Each number is 128 + 32 x the weight over its row's rms, rounded and kept within 0 to 255. Layers, rows and columns count from 0. Numbers have three digits each. The size before them is the row's rms in percent of the matrix's.

# layer 10 MLP down, 192x512, rms 0.125, rows 137-162, columns 0-255
104:055129155155111153092157139157118115140121177134120195145191101137137105085097103151152087110110091109129147158143180097128172111143122158098116147163183110167106043159155188094138174151164149145149123140141136127135110120123117156181121162106196068111131114127095083136106093157148130151096138106138100104169118136151091127126101101139190090136134124170116134117109183093112139106140135136137123160119121123206140061143103109157135208161143134123133104137137129114098189084090138135167119177174112149172140125151176122170107136113112132111159104173162096174135129184158099095149179164144153117128112124066059102166176122120094118163157151133122130079121091092148096116121152128153101085129120124107198105098112143103132094121168122160066131120132180081167226166126158
092:132071145156140101140193124083084103085155112110149153106143181132107128122141101140118104117152067122144113138170154081069148154119088114122123140144166132175173134112114121084093097124184093109125113103098120142144147147124134138087107123110095127093068147176147119190123144149130089136088110152136106109150128113127113146145130101147134147135148118158132087100118095146132091150124005114155143101077154171151135117137112155127082096149156148079152161117125152119215117138157135227105095118181167149133137127106057113106166160115147066217108132062196163119133133207183183173173142191126097141146176156026118143154143160085129107154117104182177147168107116143138121146082167088082104113170199134153113132183106127073097131133151152149070122117150152169117158165079096
107:108198151064117100089122147084167130130139144058133119146128109056142136158156105137145205093177157169092179239089114126086141134129154109113134133134103180142126141134117160149135150076087171126129119095151167139181096119088119039113122070134118135047126098123158165084146102141137128104103147061132108150191113137158102159145088062104137090098137155177140141156111082147109144114225102155168101141170107106127147155192106104086155128119060118127097128199099105077128121117150115144070111125152150139128126124137142182108101116171087108106190115123074136167123161121150153109099124091170120133110115127114050207130113142124137164133125139116149160129100149123106114106097099126135187102126177102126129101104149105137124119101147115115139087145105107132156148097058129
094:199101086128118095094135113063140136211147151120136129110169096115152159134066170119157129133137171129132123108145126086138143106142091079157188143133200136100104151183162097138140134147136147133082103146095142142148122176135162092168144089114122090156097146161145090162107113112110083093158111160091068146159093089152142134096091130106144158108127104106162175113154148142130146121152119114106117108161091102176144128156139131135153097134085094086118139145070078158092134155117113117109142113156068137150214158087125105120187153130128125139162101127111092129100194099108084161110157119168138151080208159127123140039118150131127059126102137078070103126158146158089057082136180110107189188145154117139088155113141147154053106163146138161122084107119097158133141131092191
100:187117120154129146075112114168061104155118117160131161132095124122103100124151107087124150095104134154143132088180147131158081129104076154158151078135132140144151118131134118150106063131062107104138158095084146075093110130093101199090086145139103095210067089168155093132161141140144121116119085126083151122154131157151138162087138140154166179187142131178104145137066092144084155158109134162142137130175084088126155108162146169190194095115182139091192144159127141059089119147152111118099131167169077106124127141063164071129126122118066113111144079082128188125108112139110147189092179164096069155143092078109137158127166087122065163153130098164089130208148124207095128098132138139138162116128174165124103121098124123178150113154132122139120106152142133059097195147220156
096:154163161167113117121054137095166103177149107051096109124190146115088153111108194141131154134152146172114122063073114123085176137118164117133167115143032125057109093095131130099218083122125143179122063053096048095135137135037133140130140094126173134150149094138124113149099099152095134114137081126136132134113142146153162095061159128183126116188135142097146138129114121166145161115154202165102180076145161109154111126139099117111101150156131124115113142111174119176134129137165135155135109117123131112161171079080136111092108118172143079127157103088130127107153172136127096157044109158134126141147117166122100111142082079114119138141126088121120121183140162078114125148052164153138167147095066127147135129124201095084119152108163098158093140089114099035170156139136152
112:108126063145120124160116193095092150121160104160149077133104138097050160096140085154162130132119146096115161126141086131126113113123087132174183150129172123139148135094126165121098070124141177091096157194127134121128154119181167164103155124170095123083127152117153139069146123133053097153093110123111123141153110146138146156188128112171108149123128137180117054133116133145090139222061157124193173121137119176134126139096164147160145065076135121143134124109134170120104075119157121113134151156056119121133134131063092142145087144138120091188106100170135131163160109166174101150116126139184112181115100095163160092099130098134130123158179155103093106140130094122112165148115123159067118216098121155138119144165153117157120135097130136136120145178139143123151182054143115
093:105158193110085139092129097041161136093127137154118094115098164128165170189192130107145111129092122125160066136143136133123153120159178110173103129103137104123146137120107093145144123136179159188149126116119103062101146131104134069087194151133114148128131089150106128140159141131121105202119091166161162084138155106101181168126139141136093143174066146181165084087148105178136064107112079131118139099146139158120119149089103134141141072115109099122068123157086126166165106149147125096113124048150090148118135131149198097136106043057158104211094143106118211135135072096094177118128073132100073096133160127070070125100145134140146123109092143117111130137167213094116140126105113102138092089111130112120122102076132107080130154129169129111156112159146118105133184119109166
103:195119131065146137111110189146118166073084072202146116142154129160074129090104135106133136126161103088073109113148099136127156064176119136113103119117130118136148070114124120102116074122127108086152149133103165122105187170170112134067076137092096101117131130136115093146161112121120106117103187118110132135192145087153098106090188074135115206129217124105151124119151172194137156124144078134149115168107188157140124136138157154137181130171162094110087106132155183140101153149143128128116091136121067091121119124093112112166115105139154121171090151151137163156210082095206124147148076130072187113146116153100096181204108112233104158109122107112145170120174171117172143132131134073132110126053161151146136129165114126066087108107066083154111152159130135117132051118095105
099:097066100180102122106099166095023108072127167106205132120169078138142096161077186149129112097142172142072099094119140194138122140077098159135122153178127138121134101069158144130140127181078152143118147073118160160130144108192117128134158107102167183151155107135133121134086081151150160181146114140186114104134084091127089180086111166096055190100172138087079176112158120083059157130112145072170110098124134120088164111193106108120151141116175166163088161110081095104125106175117115114129120091067129036145121081145098118165156115163144181137077111131111154162128151113138162158139096152083113168106079116150145122172196144132060175130128130144187108113105094156147136045135128129154124070139101110064146113108193132115115145116098154093116113170120173136135120169132185
098:129180139163123140145172079147129123161115060111110067158109128119158070066156078102126086130122180104140180139172141103057157091147155139164144153076133107166141133144158152118190054083128134108231177152145211106166202086135107099123089146122128078160126089167119057150128107160167118107100148137129234156127146196181116101105161111154150078121107165160105140106139133136128068094103135077175137161146133140126140076196154141145165095123172115098181129107051156105169088107117144118113104151208099121136122178163076113171114117105110181151097111121133158156134105124102136169158137142128195109151091126112159098162144153161123089047169110137175159139125088135152107103137094108116144081151137154163095110109121108154126103126092136091120158129102166178126093120134052
108:067169160132120093076144140097148078169084125107106125123110125155162148164074133109109175130116096176091169120109101100103117148102165105191134119110105166167124191153095165144134130100144117171173093105152126159107175175103130170135130084099165148132194179087131122108137136078171116188090114134141150120146102103086133131098167175119139155142131120163105097107103072113158128152161133125168114121150174162099186151164104152093075132124139135165115106113062140111132131130141169127130119099164139174091118143212156120091130147131105158067139138181107128219109136145165060126072149113140133124131128121107109148120093133100170126177146141090140177199108128134120134100104128130136104115128217114145103071044104105104096153151135114132164132150113121116149139214133142
088:118109204117087134144137093100096108147106131130109143070137160144144151131182120166103159125097162078180131067140156092133135127159062167170133177072108091141124135118157100139140111105115119179142168111138161066180172096145198177128104103133116176093120101143090121105166140131141147093111107148112150130085100173107109075158173132087096151168114086140028137098162145115137090095078125085182089102137110112098105135110175104155119197169132150120167123103171135062136161138122165143148129071175121124141140113141139130172195121105150087104068093152145147154139104082148129132152200138164155152141159077135149139134157115161148104109065137131102132183110075140100156212152080102115078094181153163127155159082134102172170124164088108141110108133161132207182112149154162
094:176065124140123162134146149156127173044108158139062143117176106111129124195110141147094069145149128143158151077116100130157087128170129144065060133134079166146157086132115122141184110149107131151139109116144154103095175137099095130155142124146141116034104179094125114135182107142093086183189189122159142109060128077183125170165156110105057143122154131121124153137111149192127106191189178147141158114198164208108101197146107135100105068139141111092125109100157094164103120118114100091114157091117163133225192135129171159119160118137201080132062129079167124088155157092219084149111138204121129185144075142132112171171098116167139124116099120153170139065153138075130157127156125135172156126121133127059109071168181128216146141101171117107131110146162067106158121118093115
100:189136194131103110205118126116110124097127087143076162106157162088099119143154115136151107098068099153098144149088129155089148076153147123079117156088123128175215150142108147129093096111133162169106147103126135143081114129132135146157141193113158097133172120105152111070099135103141131196143146109120109144160164105102155086075123109176123153178205125206154060183207156104113145118135057132122092140105167111109147066142139173140124133182120136199159106136114130118126145186124134107107141167114080147187170092125137134192083166145164117140110134156155139129118111097148136126120186146131070161085132119121169134203183177116115101147145085164077122166136112159139153145132150153154146173121128110168112145127133166082171192119085096131118155186155133113091130170224088
087:166101105147118133114146146123096147120061173198198143135118178108121180134098146162156118154134113142128145102150188189108113146115156096174094141193122104135103085132148036182128075124108119107127115163108086144101119077173096145136122141125150137144155165074151120118139175147090157201107130145149099136154114135109124134092097187130162108129113124103181113109143107060109149124098088167075110130116156217111128098043113095165094115132127097082096183089095146130142105184173129159094109158105180106178080100125110144088190129086115142085086046111170139156138199125091111171140172144107154165144144138131107157116170102114170079178090120147041114154153126119075164164131194124132115083112140123080166171077139125150090137133127143149197119210160090158100123125134143
100:082134110095114087111078123130080171165105127119146158103083222151124137168141122132121168189046125142188091164092112138097128145112116081088142095144147176075152132135120152142205118144139127154124142114172174088168136092144138127153122095111187080067116084123136157118135125128172099084125156115127179170128104182094097140067125176107117169124152075145133087096126111139175092116165123167026109159111143148140134160179115130137121162130139088131178160155087107187119118159097117126122125118117099102144099122157149087117160138131081125175096100064145148142147108119145121079133133084169135120127125113118171109153145126147156114157188162155104078132168136092161134109140116136086077122107129121163101146089189115120169128145097125161177137115132121140123069142141161
092:160116132086157131126111096160179105159153128073125115141176134114138125087096172106113060168117177084170139162145097118136100086161074144154130138100181162072116127147041117129162145187175071116145139128082151088138109106091175135188058117130162146116121147059140161160162087158108111137149106170105118091122142140163095148095134178046113177131150166122098126132065122126151149140138125088073119128099136116096120070155141086096125095139138081122144096140093148104183076148120186115129141102193129146047129080075116102153082089081226142141135095059141076083130132135145155112068179127090134088164134185168143126150122100131057189122137078110144080162193124159153137109098113178136174124107135112114182165103112196119150200122128141134117099118117166127140112133120184
104:111086126110112127188132136148107151151104152167098058115096134139159165132169075115116150135147088098108131130179130110168110077110148138135123137138074174083134189133100137152148137102132138108097075124131066162115122131101137118175098118129141177163127097122117113127118102110094133093169102118143109045125175141075189045162119146146108114042103088131127160149064091131143081186106201117100166130141094114122122116132130139128137073119117111089195153149205137171156167108094112104125130161043148165149078126131082158110075104113163145095124155150100077145127068184131114103117128134171112125154160189156172154142146150109100131071119131126132109148128135129141146104148095122137062090103111105177089082142110167115059115136215165127168142160128162124179081118090115
105:107135155098116130145129062148171100161118152061179083149152145084130157119118079101123158114159114130103112139142141128137102084111132124240147134070140091140131167072121182104150126190133137202190106132124174185112177143113077153110122130161143142131118177167178122083097120159085098147143201109092118136140169200143139149100162111158140121089162150105090144118141137073153097091106146108102106155142170126143147128175148109162125178156150102123101124125137118057090188131105169145138086202103135091107080141064123145131093147205161167136161085109110083191098110165111125158161141170110105128099146137118114157123147095147145148136128169121163142125124119121091099129120087114101154042107158088157116136139096119067187117116202150165103150118129081185088099119175095
092:107142162107107113156103135179065152139177167180131124132136116136166113157133149129122196126112109186077186078083133150102149084119141149090131081152114150098152150101147128083067105189120154130101119131115097118152150171127112131127148132094154142140079133114153120171106127126097173134189114131114165104077159090106132101039153117097139095141112131092117138096102098099158184155106148126079124127133098153121113210100168165098088084130120124133078128109095168118121104111144130129121138139162166166142149152192144099128123117142174155122140125131174141245118142117070115135104195087070122165154109136183109136138101139159155134102110146077106091139148141128145129155121144185109123074124208115128115143059122114110227098138140209188084095177149051169106155170162162
097:046066187119148107142156125131142140130150159210128157124148115115152170114150107143111154114150107097115172096111139128165126124092138205120136121085132127170136131076090161150142146143142128085179108106141174104187114175064072161164199114110098120110143144125144163102151157111155167213124091130142076080121176110114120080146142107141105107106130137129140138138157134099101171200138101122125103117142148098109139105160166113172228055128142119122100165091136154051161124075059112121171101129077132163158132118066132136105081082119168113154121078109102157161121050186057133138131127162173090094115084165166134140180126089074128104110096125204205116124117086110158129181139149116097127134177107055154120098106123120168082095133132118147156187092075101080184159148209142
098:138170163124120133082179156130076104189157097159136143141116155160088171124194133120130119186102128130142130095161145108095106174148144124152127124128077090173150156147163123099120164142158150122054076086128161106152133163080115099114173123137100073112079124143073138085123106086156077081100164117078146102082132128137089185145062064178150155132174089201134107122168133125097083145129151165109156112116124089178121175079079095185114151150053160107140141119152187131041138142123147163131132113088116078143144099145116158155161109157165121067128128163124189139120192131087108113161145131137155101105126165125132053101143114114108178157116139122137112161107133149090165078092124106095083141138090191097109114080099216123137144132083123091153103101134172200153122175113108
090:138102125119131133118156145135109183111170162102102114109179132114126071113141093120143147110089114116170118117115105146136089224179127139172165132142172164117161189125129088151248114118163161112167128091088141184156157136100087129109112169170093146180142155061155090160096128059166176192108144129161085143121146145085154091154172105124190155137157144174087177119158126113090098074085172048088093148120158131109148078146143203092127170136154170124098133161137114115126128163085136202164178121107125091106165149130115171118115101140113124201143107130094079130123105171148111128101131078095141123127126109139125100151152154107142129178152121123132117100164162151188074099130172140208083152153049049123105135115074062041129169133144083127121198180168154082167138171162130
106:123123089119122139140161129136108127176130115159094084092135089132170098145195140110117062115074149148110080125119116128095146166134118122098148126104162054160087141121111081133149151145193093086102141131130151111122150134079128105077201146136129043094076130147110099126131151059130188125126089187131115137090129109111130179077127106097076109161149104168184082095159132108090116191114144214075163098102144098173138167152099100177089107134151084165162134101105145100125062113128133083065106146173109182137106140168148119155124096122144142123109095106114118091191187147153143086155108070218152158108148087107108079076143121153131141112157148035160115147119152133155113161131113114176146149159065172124113162138136068087169111089107142119158164091150164125179132080102134
101:077136095058195128147163118115059123171098147114179159118135126150146180125115120152151113132120160148147138095147103110119124098146143134093128128104165164067152157140130116159080186100139147137142115097129146115143155144145157110132095131124108135214207131165120124054091113179171146096151107147098160193164110135155163127099088170113137143117120189099154107105182177130137118079136145128165155074104085158124118140147159152157116144134107120099146105131111191211048120154171099104172117161104138067108154144155080167079096110086104120142127169146148137146133090187108147158075141201123109133124173179131147182161123134094168140139096153166127133143138079198132079129174171153128151124130153102128114100127100173119075110119179099154071129138115209081104169149095099